{"d_model": 384, "n_head": 2, "n_kv_head": 2, "vocab_size": 3865, "norm_eps": 1e-05, "rope_base": 10000.0, "parallel_block": false, "init_std_qkv": 0.0254, "optimizer": "muon_variant", "beta1": 0.95, "lr_head": 0.00507, "final_lr_fraction": 0.0, "doc_mask": true}
Each number is 50 + 15 x the weight over its row's rms, rounded and kept within 0 to 99. Layers, rows and columns count from 0. The size before them is the row's rms in percent of the matrix's.

# up: layer 10 MLP up, 1536x384, rms 0.0826, rows 822-874, columns 320-383
# down: layer 10 MLP down (transposed), 1536x384, rms 0.0812, rows 822-873, columns 320-383
up822 097:59 60 54 55 66 40 60 38 35 51 68 52 46 81 46 60 48 47 37 90 39 53 48 31 58 74 38 43 35 41 35 53 17 53 51 25 62 74 77 44 50 65 36 79 69 41 76 45 51 53 42 24 37 55 77 39 65 28 63 61 61 54 39 53
down822 095:53 42 49 46 62 77 55 69 36 56 46 67 31 79 43 33 40 58 46 55 38 56 46 35 71 36 27 31 80 36 57 53 35 54 44 55 64 45 67 59 74 74 23 62 35 58 68 43 48 47 41 38 49 61 46 75 71 33 34 49 34 62 55 65
up823 095:49 65 60 71 46 42 53 71 39 36 71 37 61 35 28 43 61 53 55 38 43 35 40 47 40 15 28 50 32 57 36 35 93 34 25 45 44 51 45 68 45 64 41 84 66 35 50 57 65 40 40 43 31 45 44 44 51 30 55 59 45 31 86 59
down823 095:72 48 20 62 60 70 75 47 30 35 37 51 48 36 62 43 43 42 58 56 32 68 56 72 35 70 83 46 21 51 50 32 14 36 35 45 56 59 37 48 56 34 62 61 61 46 73 35 57 30 51 49 47 45 13 41 47 72 69 45 40 16 00 56
up824 099:59 58 54 49 78 41 36 58 70 63 58 46 53 51 57 40 70 38 40 50 37 49 42 54 24 40 45 73 49 35 37 58 70 59 16 54 54 76 54 37 57 67 50 23 74 41 48 70 55 62 37 84 58 31 43 38 51 39 68 59 87 83 55 53
down824 099:37 56 44 64 42 43 51 46 61 67 81 41 58 54 53 22 51 07 59 59 33 43 22 52 39 39 45 57 48 50 70 31 51 57 57 40 21 78 58 41 68 99 46 62 68 65 49 42 48 76 57 48 54 54 41 38 24 31 60 59 66 73 86 40
up825 101:28 45 51 54 66 44 27 34 64 45 54 60 61 27 50 74 39 40 53 44 53 62 69 41 49 82 38 53 28 29 62 52 44 52 46 47 57 57 99 72 36 40 68 39 35 55 26 31 29 60 52 50 33 43 87 41 35 37 45 62 72 65 38 58
down825 102:55 64 42 51 54 48 66 51 47 52 59 67 41 58 45 26 34 34 44 62 57 62 45 87 46 57 57 50 64 64 54 51 80 74 60 30 59 65 63 42 31 44 57 43 36 41 29 75 41 67 48 31 33 34 47 67 27 40 45 72 47 35 61 58
up826 101:45 46 46 25 61 58 42 42 57 64 66 40 52 70 40 51 61 52 46 46 49 63 65 45 49 61 65 54 73 71 60 45 50 56 33 34 40 61 56 36 41 36 71 44 29 58 60 71 75 35 75 51 54 60 52 22 34 17 35 07 47 39 58 36
down826 104:58 53 74 55 63 61 55 65 47 61 27 44 24 75 61 43 71 68 69 52 63 37 44 41 52 61 66 25 53 49 75 29 60 45 53 39 58 48 43 38 69 52 49 46 64 50 66 54 66 61 51 57 79 43 44 54 70 52 31 39 69 51 52 78
up827 110:42 47 44 38 73 38 75 50 68 61 83 37 46 46 52 61 44 39 60 73 57 41 57 78 42 61 69 62 68 37 39 57 77 36 31 40 60 28 41 54 46 57 31 50 41 67 30 66 85 67 69 52 38 40 52 32 44 59 70 58 53 50 51 33
down827 106:63 57 09 58 78 55 42 46 45 52 57 54 89 28 51 61 64 60 53 71 15 56 48 42 31 23 47 70 49 49 43 55 30 43 56 45 31 55 50 33 47 61 25 70 33 68 61 52 20 34 33 36 35 75 45 54 59 66 43 38 70 45 67 40
up828 104:61 41 31 51 28 41 12 69 53 39 35 61 66 33 48 50 66 13 44 51 37 47 46 50 36 25 63 57 44 67 21 63 48 41 44 56 62 58 82 74 32 79 51 59 47 50 16 53 64 42 47 30 62 32 52 60 46 48 49 49 55 70 60 30
down828 102:76 43 59 38 28 24 46 84 60 40 39 49 49 38 55 43 49 42 22 68 56 66 68 41 36 52 50 35 52 54 38 57 64 94 34 39 50 53 59 75 74 57 49 65 53 66 48 81 51 62 23 51 32 52 42 29 05 31 43 34 68 66 54 14
up829 099:34 59 38 48 59 48 48 45 80 45 47 34 41 50 50 47 56 44 33 35 41 43 58 72 35 43 60 65 31 60 70 64 62 67 25 54 43 49 60 59 26 36 64 25 93 44 29 45 52 43 52 65 38 37 70 41 74 34 19 40 59 59 73 49
down829 099:48 43 75 46 41 48 53 54 22 45 34 13 37 61 69 60 48 69 47 46 91 53 81 55 17 64 52 37 33 66 63 49 70 51 39 46 32 48 64 32 48 65 70 57 68 59 28 54 49 64 31 76 24 59 76 67 60 52 39 52 50 60 24 45
up830 094:62 79 46 63 38 43 54 71 82 62 40 52 32 64 44 50 48 63 70 84 32 59 50 56 58 21 53 56 44 40 64 68 64 50 50 56 47 61 22 57 55 66 63 58 65 56 37 44 67 59 34 29 35 57 46 57 49 33 71 59 50 53 83 51
down830 098:58 61 33 63 51 49 71 54 48 51 45 46 42 42 53 62 33 64 61 40 57 63 66 38 64 40 55 61 88 57 46 42 28 61 44 46 38 62 25 60 39 34 46 28 62 43 21 45 91 69 44 34 11 49 58 38 22 60 56 38 66 50 96 73
up831 096:73 30 44 67 73 47 52 61 40 48 38 33 51 63 54 75 47 19 45 27 46 61 55 47 37 16 52 67 37 48 42 76 94 78 65 31 25 35 11 76 38 44 52 52 35 29 67 63 53 38 61 57 37 47 56 32 46 50 91 28 56 51 43 54
down831 098:60 60 31 48 58 34 42 57 53 67 51 31 69 49 35 44 51 52 48 55 34 57 64 53 35 36 52 63 68 51 47 30 45 79 51 29 63 17 31 56 57 44 41 35 28 43 70 56 73 40 25 44 48 55 56 55 36 73 33 46 37 51 99 42
up832 098:33 25 64 27 72 52 48 41 29 60 64 35 47 57 55 41 45 66 64 59 32 61 64 58 23 37 52 39 42 30 20 45 60 40 62 67 65 26 51 47 40 41 83 62 62 23 34 59 39 67 60 10 37 63 47 55 62 49 47 48 35 40 31 43
down832 101:48 37 41 68 55 66 05 65 59 31 40 52 62 60 65 41 19 56 51 57 79 41 86 29 38 44 86 53 44 51 48 44 64 41 38 39 69 53 54 55 49 42 64 65 64 67 44 27 76 33 68 05 49 30 47 39 42 68 51 36 60 57 59 55
up833 098:26 49 27 42 75 47 44 56 45 35 55 53 72 38 45 58 90 57 60 56 50 40 45 37 42 49 42 50 40 50 26 44 50 34 55 34 30 76 44 40 62 41 51 63 30 34 56 62 61 58 74 65 40 25 53 36 68 51 66 55 50 40 40 60
down833 097:43 21 69 47 47 38 70 48 58 56 57 34 80 40 48 39 41 37 66 50 87 39 77 37 32 26 45 44 22 60 62 44 33 34 59 57 57 58 38 64 61 53 57 73 72 57 45 60 21 57 30 39 29 49 54 67 60 55 43 37 66 56 35 59
up834 100:69 36 67 39 46 50 27 38 80 60 52 46 55 38 46 60 59 97 63 69 44 20 46 34 43 41 51 26 58 55 55 70 42 51 48 58 24 40 67 65 75 76 48 46 55 52 40 50 15 74 47 74 52 58 52 47 34 62 29 56 40 61 44 30
down834 100:75 77 46 65 37 36 37 85 43 51 64 41 46 57 60 25 68 61 46 66 48 59 53 10 49 63 65 26 45 68 44 67 68 58 37 66 42 68 33 59 44 65 54 47 50 42 51 50 57 59 65 60 34 47 53 36 55 69 45 47 32 34 55 50
up835 100:59 55 34 26 47 41 55 64 29 38 65 68 39 43 33 49 47 47 43 20 53 57 61 64 20 57 41 51 24 67 56 66 57 67 38 31 36 40 68 35 48 51 45 53 43 51 51 54 39 43 59 29 38 33 43 57 37 56 70 56 57 36 64 43
down835 102:32 71 56 44 52 66 51 84 49 73 36 76 55 61 68 59 57 39 56 53 45 18 58 70 28 50 21 34 29 42 81 52 66 64 56 60 28 32 35 51 66 42 39 53 25 53 53 36 54 39 43 30 73 64 42 44 43 82 57 59 57 40 33 44
up836 106:57 31 55 92 21 55 42 53 08 55 24 52 41 63 62 45 60 39 43 63 38 29 65 69 55 25 72 36 61 41 40 33 89 32 40 35 26 58 58 60 52 42 53 54 25 55 32 48 63 45 71 59 49 49 60 48 45 55 41 74 60 33 59 56
down836 101:39 46 57 37 60 65 29 48 57 50 53 42 32 33 50 24 75 43 77 69 41 61 59 56 48 20 37 50 43 51 50 38 58 53 22 62 41 65 62 60 47 32 52 50 55 58 43 45 48 60 64 64 43 63 41 67 27 18 46 73 82 58 59 56
up837 103:38 86 49 76 47 31 73 41 71 57 94 82 72 72 58 34 45 47 46 37 58 40 64 63 56 13 77 74 45 49 72 40 44 40 43 53 29 33 82 40 50 80 44 49 62 42 58 46 49 56 43 65 47 49 43 57 08 49 56 40 24 71 38 51
down837 102:59 43 24 54 50 36 21 42 54 61 55 75 47 27 53 49 32 37 49 64 53 48 34 31 29 45 41 50 59 37 76 65 42 45 36 64 67 62 33 34 50 51 42 30 62 38 47 44 36 59 30 49 55 70 51 89 40 39 54 43 54 62 21 49
up838 102:58 42 69 52 47 41 39 42 45 51 35 35 46 78 55 50 60 50 36 60 18 68 57 30 36 45 80 60 41 35 34 37 55 48 24 64 39 44 63 69 61 50 50 43 46 63 47 43 56 60 69 51 33 67 79 42 62 36 40 46 42 59 42 41
down838 100:39 72 25 79 54 59 63 69 15 41 64 72 54 59 26 33 64 55 80 45 39 38 60 57 54 35 81 24 44 54 47 46 29 33 75 75 36 67 52 57 56 48 32 62 47 35 26 35 31 63 64 70 57 63 49 58 46 26 47 45 51 58 42 43
up839 095:61 62 53 38 70 51 41 40 51 52 46 50 67 50 54 42 32 49 50 54 19 36 37 57 38 47 40 45 38 48 68 64 49 26 59 45 75 66 54 87 25 48 47 68 59 67 56 51 60 63 49 38 74 41 51 49 62 41 47 74 49 34 70 48
down839 100:50 60 75 27 40 36 47 50 46 33 66 32 59 26 60 64 37 54 82 59 51 34 72 45 59 68 68 38 56 42 52 52 58 62 50 47 64 41 30 53 57 25 69 61 71 64 66 51 99 38 18 69 80 58 60 59 45 53 36 63 47 30 66 65
up840 101:63 46 40 41 42 43 64 32 67 23 58 43 57 36 54 25 24 14 77 51 49 52 32 58 37 83 77 39 61 68 56 34 65 25 52 58 52 29 49 51 61 48 50 44 32 59 50 69 53 79 40 67 70 71 63 52 65 33 65 48 43 59 36 56
down840 101:42 51 43 46 46 54 70 49 54 43 88 56 38 41 36 34 93 42 14 35 43 29 47 21 47 25 54 47 37 46 30 58 35 53 62 72 36 42 55 65 39 60 48 54 48 56 46 62 50 41 31 79 48 25 43 61 87 55 58 48 46 48 58 50
up841 109:57 59 73 47 70 65 83 63 88 29 41 70 33 62 39 44 49 73 61 60 50 53 68 33 65 50 66 64 20 55 56 58 41 54 51 49 62 86 68 38 57 26 48 71 69 62 48 44 27 82 71 77 66 50 67 61 54 32 20 36 60 60 53 42
down841 101:45 87 63 42 71 25 50 59 61 58 39 75 59 59 30 29 34 86 33 54 42 36 33 41 63 45 62 62 45 55 51 57 33 61 61 12 47 58 44 83 37 68 60 33 45 62 70 52 43 76 41 66 54 67 50 37 61 51 26 40 34 76 13 68
up842 106:46 56 20 26 61 67 62 33 61 14 47 60 66 40 69 69 58 23 57 67 27 33 45 40 36 37 40 55 51 63 37 58 64 55 36 40 71 66 58 46 52 49 53 46 37 50 37 41 50 81 48 48 60 45 76 52 53 73 42 31 81 39 52 36
down842 102:73 42 50 41 46 40 64 24 52 49 49 47 67 69 10 47 72 39 62 48 38 36 47 42 34 53 43 62 41 66 43 35 51 49 25 97 72 46 60 39 39 41 53 47 79 64 70 58 46 65 74 38 86 72 69 64 57 60 50 58 69 60 12 39
up843 101:27 47 39 46 70 26 72 30 36 31 20 43 44 59 58 21 74 26 57 36 54 51 80 87 30 69 42 30 50 25 59 36 76 62 42 32 36 40 56 55 58 58 49 57 43 25 54 33 62 46 52 44 37 69 54 27 61 52 81 52 86 28 45 53
down843 104:43 40 51 73 42 42 72 19 57 47 46 53 48 61 64 43 64 78 61 51 53 78 51 28 73 34 70 70 49 37 43 47 60 60 74 35 57 71 61 57 57 35 37 77 39 26 32 55 37 58 45 65 35 68 55 76 52 44 58 43 58 60 68 65
up844 101:37 57 31 52 53 70 50 39 31 46 41 31 23 62 46 61 49 24 50 60 52 74 56 66 42 74 35 53 66 41 57 49 23 43 41 54 99 58 64 57 53 32 48 30 57 50 63 31 60 37 33 76 55 76 55 43 66 49 47 61 59 60 61 47
down844 104:86 49 33 18 39 59 61 65 52 58 49 52 32 48 38 80 61 53 80 37 64 49 67 56 61 56 17 69 70 45 32 40 54 48 65 33 38 43 48 43 23 50 31 24 59 47 62 80 31 30 40 17 70 73 27 45 49 56 51 61 32 81 28 50
up845 097:58 46 49 58 44 35 46 57 52 18 47 31 32 53 45 50 50 41 21 27 30 55 83 45 65 50 34 38 45 48 52 75 52 50 63 56 78 48 26 47 78 40 40 48 63 59 37 40 60 37 44 62 57 68 47 54 49 46 55 51 42 54 49 39
down845 097:57 35 44 46 62 66 45 31 46 54 64 51 46 31 32 63 56 39 76 32 36 59 65 34 80 36 53 58 49 41 55 61 61 62 17 44 51 54 60 24 50 40 47 74 44 45 71 35 50 56 61 46 37 26 38 81 24 47 45 53 67 55 58 35
up846 098:65 57 31 57 75 68 42 57 46 24 56 64 55 45 28 45 53 36 40 65 20 78 32 68 44 39 44 62 72 57 28 59 62 42 89 35 26 60 36 50 57 70 23 37 42 46 43 53 29 76 75 66 29 51 49 59 26 59 67 75 45 20 57 60
down846 096:36 37 62 43 77 54 33 50 47 58 63 38 29 50 36 61 53 50 68 37 43 37 60 31 25 40 55 51 26 41 66 63 53 41 24 57 50 63 42 63 74 40 63 54 49 48 64 52 47 42 78 60 54 45 71 60 56 56 27 64 45 23 86 64
up847 100:35 34 59 35 68 60 39 66 44 54 54 61 53 36 41 67 64 51 54 54 54 24 41 65 47 53 20 39 55 56 35 53 51 27 86 62 28 17 50 62 60 54 53 59 36 51 54 46 57 64 65 46 45 56 44 55 51 35 36 40 42 62 21 85
down847 097:40 70 49 30 64 49 46 86 51 34 42 82 58 62 43 38 69 36 44 30 43 67 64 71 70 50 71 65 42 75 37 36 63 54 58 39 56 46 38 48 60 61 42 63 48 37 17 58 40 60 66 47 33 55 44 55 32 26 44 54 40 45 77 42
up848 102:56 44 58 50 43 63 43 79 52 39 56 41 44 62 59 54 40 38 26 49 62 64 20 22 34 59 39 57 61 39 41 41 66 52 24 35 85 17 68 47 62 66 54 60 58 59 46 59 52 47 37 60 81 68 62 44 62 40 55 50 86 54 40 38
down848 102:52 27 30 65 57 43 56 47 41 25 47 39 28 27 60 47 35 34 45 28 55 27 31 42 63 28 33 35 86 40 50 41 47 58 14 58 49 43 51 35 56 37 34 48 37 66 58 49 56 40 09 87 39 76 51 56 46 43 48 53 71 36 53 38
up849 101:37 66 31 43 45 71 62 47 41 46 41 43 45 56 54 63 68 36 43 58 37 58 39 68 49 80 37 52 60 25 61 53 20 45 53 67 26 60 37 51 37 81 79 68 56 47 62 35 59 28 59 65 74 64 58 66 76 63 24 52 59 41 64 61
down849 105:32 64 41 35 57 73 54 41 43 26 53 57 74 10 59 59 31 48 27 55 66 53 34 55 54 62 52 57 52 52 14 29 30 11 53 70 56 46 62 40 54 56 54 31 78 43 55 41 30 48 66 50 85 56 25 43 35 62 46 50 44 38 35 35
up850 088:55 42 60 55 44 43 52 65 57 67 40 74 28 18 31 45 51 34 27 38 24 40 73 37 64 53 40 30 66 62 47 32 61 55 68 37 55 68 73 61 70 70 66 70 48 46 43 54 45 47 28 56 29 76 29 60 48 58 58 21 36 51 65 55
down850 092:49 56 24 65 22 60 48 31 45 47 36 56 51 42 63 54 54 72 46 62 43 47 61 55 54 64 56 51 80 49 55 57 50 64 49 61 44 41 72 53 31 13 32 71 46 30 52 46 54 73 25 63 43 64 36 45 61 67 23 68 84 99 99 29
up851 105:49 36 37 33 70 36 54 60 48 41 43 25 49 48 54 38 37 65 36 50 54 37 65 46 50 62 52 57 24 39 55 18 45 18 56 64 66 90 38 51 33 53 49 64 25 82 40 58 64 42 48 45 33 65 55 39 70 41 53 56 69 45 68 51
down851 104:54 54 54 29 46 80 35 47 45 51 41 52 50 58 59 51 40 64 38 49 42 39 63 47 65 69 45 46 29 30 44 39 28 47 60 48 67 53 41 50 37 84 21 57 70 53 49 84 44 47 29 36 60 56 74 54 55 30 58 75 38 44 99 47
up852 087:64 20 24 39 52 50 74 76 56 53 47 47 58 65 53 46 38 65 45 23 31 53 62 38 43 47 75 33 38 48 30 45 69 34 49 50 48 34 60 47 68 50 45 45 72 53 59 55 55 52 61 46 50 55 41 59 51 39 36 52 57 35 22 62
down852 094:42 36 48 56 80 65 58 46 55 69 46 62 33 24 46 66 38 50 50 71 61 56 29 62 52 62 50 49 43 45 73 45 32 49 52 52 38 60 55 68 36 31 42 43 31 48 82 64 46 27 43 61 31 33 26 44 46 63 32 48 58 73 27 42
up853 109:46 43 56 66 54 37 66 65 37 49 53 79 52 38 48 41 46 44 26 66 53 52 34 45 68 16 14 78 83 56 58 23 53 57 74 50 52 46 30 41 38 56 31 58 52 41 61 30 54 36 50 61 39 44 32 33 31 56 44 73 34 61 61 16
down853 103:64 51 70 63 61 47 42 48 43 62 48 33 47 25 60 78 80 49 41 41 42 34 46 68 25 47 78 48 38 18 05 41 71 37 65 69 56 61 47 28 40 35 45 55 69 62 35 23 15 46 39 48 63 48 40 76 17 44 45 49 41 49 70 59
up854 102:45 51 43 47 42 71 49 57 73 74 38 52 67 33 22 66 50 45 64 40 62 15 70 59 77 22 48 26 73 49 55 63 47 37 75 65 47 63 59 56 43 67 74 57 57 60 42 45 63 65 47 54 75 62 64 43 65 64 74 40 70 49 33 71
down854 102:50 43 56 52 58 36 51 47 60 42 53 30 66 43 76 59 46 90 61 49 57 69 34 51 61 37 42 58 76 59 40 42 78 50 54 54 57 58 43 55 44 49 21 48 46 54 34 50 57 44 55 16 43 57 53 54 63 42 54 51 80 26 51 64
up855 106:75 63 67 52 66 18 25 56 36 50 41 57 81 42 61 43 36 49 37 49 66 73 47 52 49 47 34 51 35 67 69 55 53 41 33 66 76 51 38 73 46 82 55 28 57 35 52 65 87 43 22 52 68 66 61 58 41 65 30 52 54 34 56 43
down855 099:45 38 70 36 15 64 29 29 30 59 63 52 60 55 62 92 54 52 72 47 46 41 32 82 60 29 57 47 44 32 31 48 61 56 80 62 48 51 22 57 22 57 41 37 57 42 49 31 52 57 50 62 16 63 30 36 33 50 73 47 38 22 65 33
up856 103:70 64 37 39 75 41 63 37 46 41 36 26 54 38 32 25 84 49 62 50 42 50 62 65 39 76 82 40 52 44 48 63 47 58 28 35 49 35 71 44 61 28 46 55 35 30 47 51 22 36 57 82 59 37 63 57 67 71 58 51 46 48 43 57
down856 101:26 38 43 59 27 64 67 48 43 56 65 40 46 57 47 77 33 61 57 58 59 50 61 46 36 33 56 51 46 49 58 54 58 42 58 47 32 52 62 55 51 70 54 60 59 59 17 43 44 47 61 52 62 73 68 23 66 59 42 49 47 57 00 62
up857 098:44 59 39 60 48 37 24 41 67 64 99 52 40 38 26 31 71 20 53 43 65 42 58 29 26 45 48 68 48 62 43 57 50 47 58 46 40 56 41 27 31 32 71 45 81 38 28 20 41 58 69 82 42 47 28 32 68 56 19 25 36 51 57 46
down857 102:34 45 40 67 14 50 72 30 38 47 43 26 78 51 55 62 65 60 13 51 66 55 48 39 55 51 41 34 58 46 47 41 84 65 42 51 51 54 54 68 52 28 71 38 41 55 32 61 40 47 56 63 37 32 56 70 77 58 46 29 72 49 50 43
up858 106:50 34 85 50 27 35 40 66 55 66 62 31 64 65 77 58 67 60 63 64 55 67 56 79 47 53 33 14 56 64 34 50 40 59 46 39 57 64 45 58 50 36 51 38 90 65 55 61 79 46 62 43 15 49 45 69 51 53 53 48 83 34 48 58
down858 104:52 42 28 52 61 52 45 64 50 66 46 20 67 93 55 23 80 48 71 62 48 72 55 55 61 36 56 66 51 49 64 45 44 51 63 43 70 29 36 40 51 32 74 74 56 53 67 60 34 59 40 68 73 52 50 33 61 37 61 61 52 59 47 43
up859 108:51 54 46 74 53 60 62 35 44 30 57 42 33 47 66 39 63 34 50 37 34 67 33 39 30 37 79 57 47 36 84 67 29 28 48 52 43 57 44 65 48 56 40 59 48 61 53 56 54 44 50 67 45 33 50 60 53 51 43 72 58 51 29 25
down859 106:53 58 40 43 71 73 61 41 52 28 43 35 40 64 51 58 58 38 67 82 60 64 18 60 60 60 66 39 65 67 29 52 47 50 41 16 39 93 56 53 56 72 33 40 59 52 39 62 33 46 48 47 39 37 59 46 55 12 66 74 48 62 33 79
up860 094:37 61 59 19 45 39 50 65 44 47 49 52 34 62 73 52 51 26 44 46 44 61 29 63 50 58 46 49 59 59 64 52 53 23 53 52 45 29 34 60 53 53 18 35 55 33 18 62 77 49 38 62 42 70 41 80 35 67 68 17 60 58 82 55
down860 098:49 51 51 53 47 73 84 65 56 57 60 44 63 33 46 31 80 48 57 70 32 57 52 52 21 66 51 62 37 44 61 67 23 62 50 42 45 33 59 13 43 63 69 51 43 63 74 63 37 73 29 44 50 36 37 52 60 55 56 38 55 71 91 49
up861 094:50 82 39 35 30 59 56 39 78 70 37 37 34 46 56 72 44 48 83 81 29 52 49 52 30 58 54 67 46 30 38 45 45 44 69 39 47 72 55 52 32 60 27 66 60 60 13 63 70 43 72 62 53 51 39 36 46 66 11 39 38 38 54 56
down861 099:59 61 58 73 69 49 38 39 49 78 71 73 58 74 34 53 53 84 67 60 58 34 34 52 25 38 36 70 47 70 00 26 54 53 61 50 44 75 64 45 56 34 56 83 43 67 64 31 47 51 44 55 27 30 63 39 32 44 37 83 53 37 40 35
up862 098:46 74 49 41 59 24 47 36 52 17 31 38 75 26 48 59 68 40 39 52 36 61 51 57 42 46 66 63 46 77 55 57 39 41 46 25 51 26 65 63 48 54 36 52 67 51 64 47 38 39 46 79 34 55 43 14 74 62 67 39 58 52 85 72
down862 097:18 36 52 41 40 47 44 66 49 42 67 26 63 53 78 39 50 32 52 47 74 63 57 99 49 65 45 63 48 77 61 43 41 63 61 41 60 46 44 66 50 53 30 39 54 49 53 69 67 60 41 59 45 52 40 76 44 41 50 51 68 36 16 46
up863 092:42 47 42 66 52 45 35 18 59 39 42 62 52 43 52 65 56 40 76 51 68 45 51 76 54 83 46 33 46 69 27 55 47 41 77 37 30 39 58 50 38 62 65 39 56 42 39 28 48 38 50 42 61 54 50 71 63 86 62 58 29 41 50 54
down863 099:70 72 59 73 12 48 51 46 63 65 17 53 23 54 58 42 90 40 55 56 52 79 47 53 35 50 23 45 50 27 64 64 34 65 41 26 29 51 51 37 43 56 28 64 52 66 30 29 53 59 60 52 44 31 69 70 69 52 37 48 37 39 41 48
up864 094:55 83 33 79 43 56 62 63 65 58 35 47 51 78 30 73 26 42 29 67 44 66 38 42 13 60 53 67 20 57 55 66 72 45 43 37 54 47 34 23 65 64 41 62 63 51 47 30 72 32 48 38 95 60 42 33 43 43 85 41 42 48 73 39
down864 098:75 69 36 32 52 29 38 58 42 48 60 36 41 52 46 44 42 19 45 21 34 58 68 48 28 50 58 70 61 75 59 33 53 78 25 44 61 39 42 43 27 61 46 53 46 45 44 75 62 26 45 44 57 53 54 50 73 41 38 39 68 74 77 55
up865 099:63 32 66 75 34 56 41 80 78 77 53 45 57 33 55 51 47 61 24 55 74 73 54 62 40 66 57 66 47 65 65 34 42 38 32 37 69 54 52 42 30 64 58 39 39 53 49 77 46 33 66 40 46 32 67 58 68 29 64 56 77 39 35 49
down865 101:60 44 69 41 49 34 03 56 58 55 57 45 31 64 66 32 45 48 52 67 32 53 75 66 48 39 36 12 25 52 55 38 49 47 47 38 25 26 48 59 31 60 41 42 35 60 43 43 29 48 54 55 45 47 62 43 67 30 42 20 69 20 70 62
up866 100:36 31 49 47 45 64 21 75 68 32 68 61 48 47 67 56 31 25 46 64 38 53 53 55 33 46 46 42 48 22 61 55 33 52 49 52 54 41 48 60 43 81 50 42 54 62 32 65 70 70 53 51 42 57 44 38 56 40 66 29 75 31 65 54
down866 101:64 63 51 41 46 41 50 51 71 28 38 74 72 60 33 48 24 28 41 50 76 64 72 91 63 44 57 31 68 63 64 17 37 42 66 53 61 42 53 51 17 39 27 84 24 39 55 36 36 65 63 47 41 26 56 47 76 42 41 23 70 48 57 51
up867 093:39 31 56 45 68 51 52 69 63 54 41 68 72 38 69 31 63 57 52 80 59 55 34 39 25 06 65 44 74 34 59 42 46 66 27 49 48 11 50 64 56 53 61 40 74 64 45 54 55 58 40 40 37 66 46 60 45 38 40 62 72 54 41 51
down867 104:42 53 21 41 52 29 40 31 58 44 67 21 53 57 24 57 59 20 61 33 58 35 21 37 57 35 50 54 32 34 28 39 51 55 52 60 47 31 32 48 36 49 71 65 43 42 31 55 41 52 53 45 23 62 57 69 43 44 34 69 39 67 52 56
up868 099:57 41 42 46 61 82 43 57 33 42 63 73 44 38 49 17 18 73 67 45 52 64 54 45 41 32 77 39 28 47 51 35 70 54 40 49 60 49 66 38 55 27 50 36 47 65 38 55 43 65 36 38 35 59 64 60 33 42 47 26 70 62 25 51
down868 103:51 45 57 48 76 43 37 47 28 63 61 33 63 39 16 21 51 54 33 21 66 40 54 24 44 55 53 40 26 58 57 23 62 40 56 45 79 59 55 28 26 77 43 34 51 67 60 28 22 20 58 64 72 50 55 38 57 32 46 39 55 51 41 43
up869 097:50 26 52 41 22 55 43 70 64 50 54 34 38 81 55 77 41 65 49 56 42 47 70 40 47 61 37 27 57 45 83 36 61 23 33 57 71 34 37 39 54 68 59 67 40 75 40 59 53 35 44 36 37 58 42 42 35 52 53 61 33 77 47 58
down869 101:21 66 40 41 45 56 55 56 35 40 39 51 51 56 43 56 38 45 32 59 55 79 79 60 60 30 48 52 34 62 59 54 45 42 54 50 33 34 22 32 23 53 47 48 69 58 64 40 50 59 73 85 42 38 37 56 53 36 36 58 61 72 54 32
up870 094:68 49 51 76 61 43 52 68 58 54 21 53 45 65 54 31 62 41 43 79 61 46 66 44 52 38 67 56 59 51 35 47 92 69 45 53 43 60 41 69 60 47 45 18 40 50 60 78 20 33 34 62 81 78 31 42 48 55 63 53 45 44 55 51
down870 100:62 48 56 63 52 34 70 51 63 70 24 39 35 31 49 21 44 65 43 86 67 29 18 50 54 56 48 46 41 43 47 45 44 63 54 59 60 60 70 52 32 39 36 85 55 49 38 45 70 59 46 62 55 08 52 57 39 60 60 66 48 49 62 68
up871 100:47 70 71 47 57 26 30 39 37 33 11 41 29 41 35 47 57 47 67 66 61 45 53 36 29 41 62 55 53 56 54 58 31 74 78 33 42 84 30 45 44 46 49 35 50 41 70 46 38 56 49 52 12 31 48 70 63 22 54 37 67 61 24 48
down871 103:24 52 13 60 22 64 46 32 68 42 31 33 46 21 65 63 37 45 76 51 54 43 44 48 59 47 61 63 16 57 40 62 29 62 50 51 50 74 33 43 29 62 64 41 27 58 82 41 42 53 68 63 28 48 50 45 44 42 70 70 88 63 39 61
up872 105:57 36 57 33 58 28 53 73 42 56 30 42 27 00 34 54 69 29 64 55 48 41 66 64 83 61 58 46 36 30 50 08 42 49 55 35 47 54 46 38 46 59 44 35 60 47 30 41 46 49 59 48 28 66 68 34 64 59 51 68 61 30 73 63
down872 104:58 32 47 61 70 33 47 49 47 31 49 40 58 54 71 36 62 61 67 55 38 34 55 59 44 57 55 54 63 28 56 32 37 46 37 58 52 49 47 27 53 41 67 52 87 38 58 63 38 59 82 40 49 40 35 71 62 70 55 48 71 49 59 40
up873 095:53 66 84 57 38 53 52 35 79 37 37 56 69 37 52 32 74 77 49 55 22 63 37 69 64 44 50 39 37 63 38 92 52 44 62 42 47 56 34 53 34 58 52 35 43 45 53 57 40 31 58 45 50 27 55 45 64 58 54 57 40 43 36 39
down873 102:50 59 50 38 55 54 17 65 48 55 67 33 51 54 30 41 77 54 63 59 48 59 41 60 73 59 51 47 16 37 15 57 49 37 56 50 53 28 23 43 47 49 57 40 76 36 29 51 84 32 26 59 58 50 51 53 38 29 54 76 39 48 25 41
up874 105:46 57 60 56 34 47 59 52 46 39 50 30 61 45 78 19 31 43 48 61 17 47 56 60 23 18 46 59 63 68 40 40 39 40 33 42 55 65 60 78 41 48 62 42 50 34 65 54 54 42 79 49 46 41 67 53 54 42 38 79 38 36 42 63